{
  "head_dim": 32,
  "qk_norm": false,
  "tie_embeddings": false,
  "init_std_up": 0.0651,
  "init_std_down": 0.0651,
  "optimizer": "soap_variant",
  "lr": 0.00911,
  "grad_clip": 2.0,
  "train_tokens": 137200000
}
Each number is 128 + 32 x the weight over its row's rms, rounded and kept within 0 to 255. Layers, rows and columns count from 0. Numbers have three digits each. The size before them is the row's rms in percent of the matrix's.

# layer 4 MLP down, 192x768, rms 0.0652, rows 109-151, columns 192-255
104:161110037150143106105065119146103070115080138109137129203127144104140197173153155177099095059196122162185140098052113114147126148116156161183128054162097099165121121196169154084079138041132136
097:099151140177138127150140149132132131141151114172137133061151116147168134167155046106149181148163133160162159108159098145105126114199119167069132184077054145125131090130101093160109144110130087
097:189110145136124119137155095130106151158189158183137104076180090147197118151135109126060120119102078121166084077114114156125163120109135131123136153101113150083145140095186113127146165115165118
098:133080088164193121093125136142130108144145105150109135169153125106090139158133112109169100150107079128111158130193107137104138122107206131124112099122152116153179108108115120176110072158129145
105:138062149087156158113098122166167107130141149157118167214185116180199098114080108157154078130111142170127090132180133098134142090163151074062140100109095110178091096156158144134117211140104135
100:168150144187086193134076152091131162149180084129106104104127162144157096134115076111132119137144101121078060108120171128075163136131135154134150123128096092180139111130141143139052102195140155
102:107150102134135169124106089085137154092134174152101152088175119186143062122173161096108129164104143172154112101136137084114135136139129112087095082135112116150126107145096068189108167110186111
101:105154124148088110109096121131080181121190097093153148132141136149171124168126111088128184082209100126157137134127106137119143129140160181092104110172154132113098152113111111168125083145113106
101:126115145137182125105134082128199107095124096101053155215161128078084131150139144081186122054118128143145065105134130179131137162197146123083110143153134149157166115110147147106173165081048202
095:206078151120160144085068160069064096105114080117087070125149139169204160128125171104118114117121113110088076147073138174112185142152151161111146099136110171113105140144127125179102077077174105
098:136134063153132115102126143142131172146095111173133148083159137163106093113156109149184105117077172116090102129115058113187047151141157138132126096124120190093082120115138164153119126119112116
099:085073122090098141168124146156132120118135089146159115167127147140132142159094130081071142139133177121099082152123133136104159135104184108196107079147140080124141184096120128163083131138110160
100:122121109118157099081132131132073119120173071090161146095119131078132145144139087145089161126155157112140131136149112122136107091102140167099103130138122137166110134094093096126099120141197149
096:114166080131163096077192116116024163128104113107117145062150151060143193180179066154148174123109110147133104154121135113117105169175136134096136157122154106110119134146114102124077168176116157
097:158132095183138128108128104161153073118137115104158127091157137172121163061130094108078182159113173153141157113134109112081098133130190151080079118112124139131093182143138080104148066203122122
101:057119192162084161136130083207206141154122129165115106162113098101156129162192146108108144080100165198095080143110163093123086128118135120110175160109151136163111075205118129173144097154093167
103:097149137059069132133185154116111073142122145085084126120087109109117085136165140160106003077105111132103144110118112105158138134121030162103137168174115119173139103069121145186136118087168120
100:182046088085135145115136137179051097140112158146171124108132055151137134159106164048135122185152119161155142154173131072111189127105139126125147111079124137136174114134118145146138080117109212
104:178095116119122117174140109122150161120120165121117136119088054073115187143120141133178115129109124133127109141115130148110105129178130106152127111165195132134153165111135142165163139088143132
103:109131124132172105102144109104119158128110095168106116180171069121133146064162130224174177109134182176118181136137112108125100126075126129165191149112120135156085115160142117098180092152091138
101:143127140117108096123109111105137164148123115055076201127167133134118137168109042133164160126118129216073065153120110157117102180127124132041144054123184115111098205120145082122170134080134147
097:097172135151142092160165155113099128130154155104167128161112149160116077125090110163141143097088137068141134171130129126076161088080153100128146146178094104113152146144108132167069095183153158
102:128193189115086093106138106143223132138131161098164111119190166152154123099196102173104194137143126103122120140184141133093134088145072133124132168085113163131096110118121157122134086122149125
104:125114129141131114209172116167204172186139161176142095170097153124125180069155121073129128103113138121114159114098144130121131134114082195135074196111104076124135087111128144116169121157110119
099:145132106124108120170142101117137107127127164116129129129129127119063062120156112134159133098191119090192170128138115128089105126163134128150099111137165066141159142127125136122130115224143076
103:171126129139175158152128175150167143160138134109159168110124102122183128089111110102112178121142137141127194118090129086163133138194112103090120132142103137139102108132113139148141051109142099
098:127130142084132157130167126105173148136160093140117172111144132093121153120118177120134106086111146121184139107115169102132148152114127111171111174141116123064134094097198074074148157200173161
104:104125065100113158120183158086172135130160088162088141073167110129131086092131120158128136122093095186076113090113123163141121113119111138102083155113149151124161127160139145092150065121157107
097:166093065086132124109192115121148120131147145102119149130083075125152168127153150143148131167128195139093082152150120156124077110079115147158168090196107194152129093138131136091148105134136075
102:154078206147137067183160110151125136131172122112139140140079107114094134172128069183070166066124095073167144123138133148143180108066175111158134145118095110139108138141124110111065118143135094
103:142127107135103164146096146137138087157193122085183101112098119061096204139177122060114073162115134135094135147145108147151165114114182160079189146098085092111150146105157112109088183134150110
097:160120213069128127113146154106206159104152168162127117151134131119189123160099154139134159136130103118128158110171155143105149152172184111144145109148212084103064132094154171098133113189171128
098:115171168156131091188172100110147147114109179115186100111145091067168155111087143144120158157149085166087091130170112102131121174140124151127168125083162112116121173067186119095159075156123102
099:103057141064144182152094203094159131133127136144122150142137165139173120120151158084146131104134115189100143112139110114161131131055127103132110090098103100202128116099168142073122137126092148
105:146130124186131141152128104065099143130061100129175099105153135170108145165137117158122125125073158074120135102153144164107124113152097123174174083082103152097136096093085188143135131159096077
097:153119153138128106185174152155149090145150171127160157127081165164131084088099082147133141160145178210146153121110138172140108104076118115108209030141095204136152145117145074135162125131130062
098:094189144174165199121187092115114162181124145130154222119151190085114118104146099059168114165121152095156134123056161124088137142173125154146051121175115133140124138128112162146119151158152077
100:128099133110079109106092096119126144082158122163111094162144154143154164137132115118108144099120124162102158193110131139057159152179144115169105170149151107125101116141070086117115164156131109
096:144176103091105135150140052173160121140175064101155167141119088126154104170168132075091132094158119161102185107215060123083087109095132104082138098124155170186133078123140085156131144176162138
095:092109162117148163131108144182122131071177151118128138131138103168109125162111134108148151194113148163119124103109084161129128113101133133122111151104162179074219103138123164130132185168141115
095:073140129102098091132122085170149152131111157098163149151105109129145123141102101147162151122168113146126125114145094143130162136131110073141103144158114116142073174090112140110098106137124126
102:111102058157115150056167066165133119120128187148117117141157138113145142109097142088160134139178147098113112079162134104171127093149103103119192115129099153080109147134129125154140092110101075
097:166197120155125168113104181106129197169174133087141103075171125111160163124106073098137106168177057081180160115133104109055131107127120120093104138109102143100186183145038143080091085156089205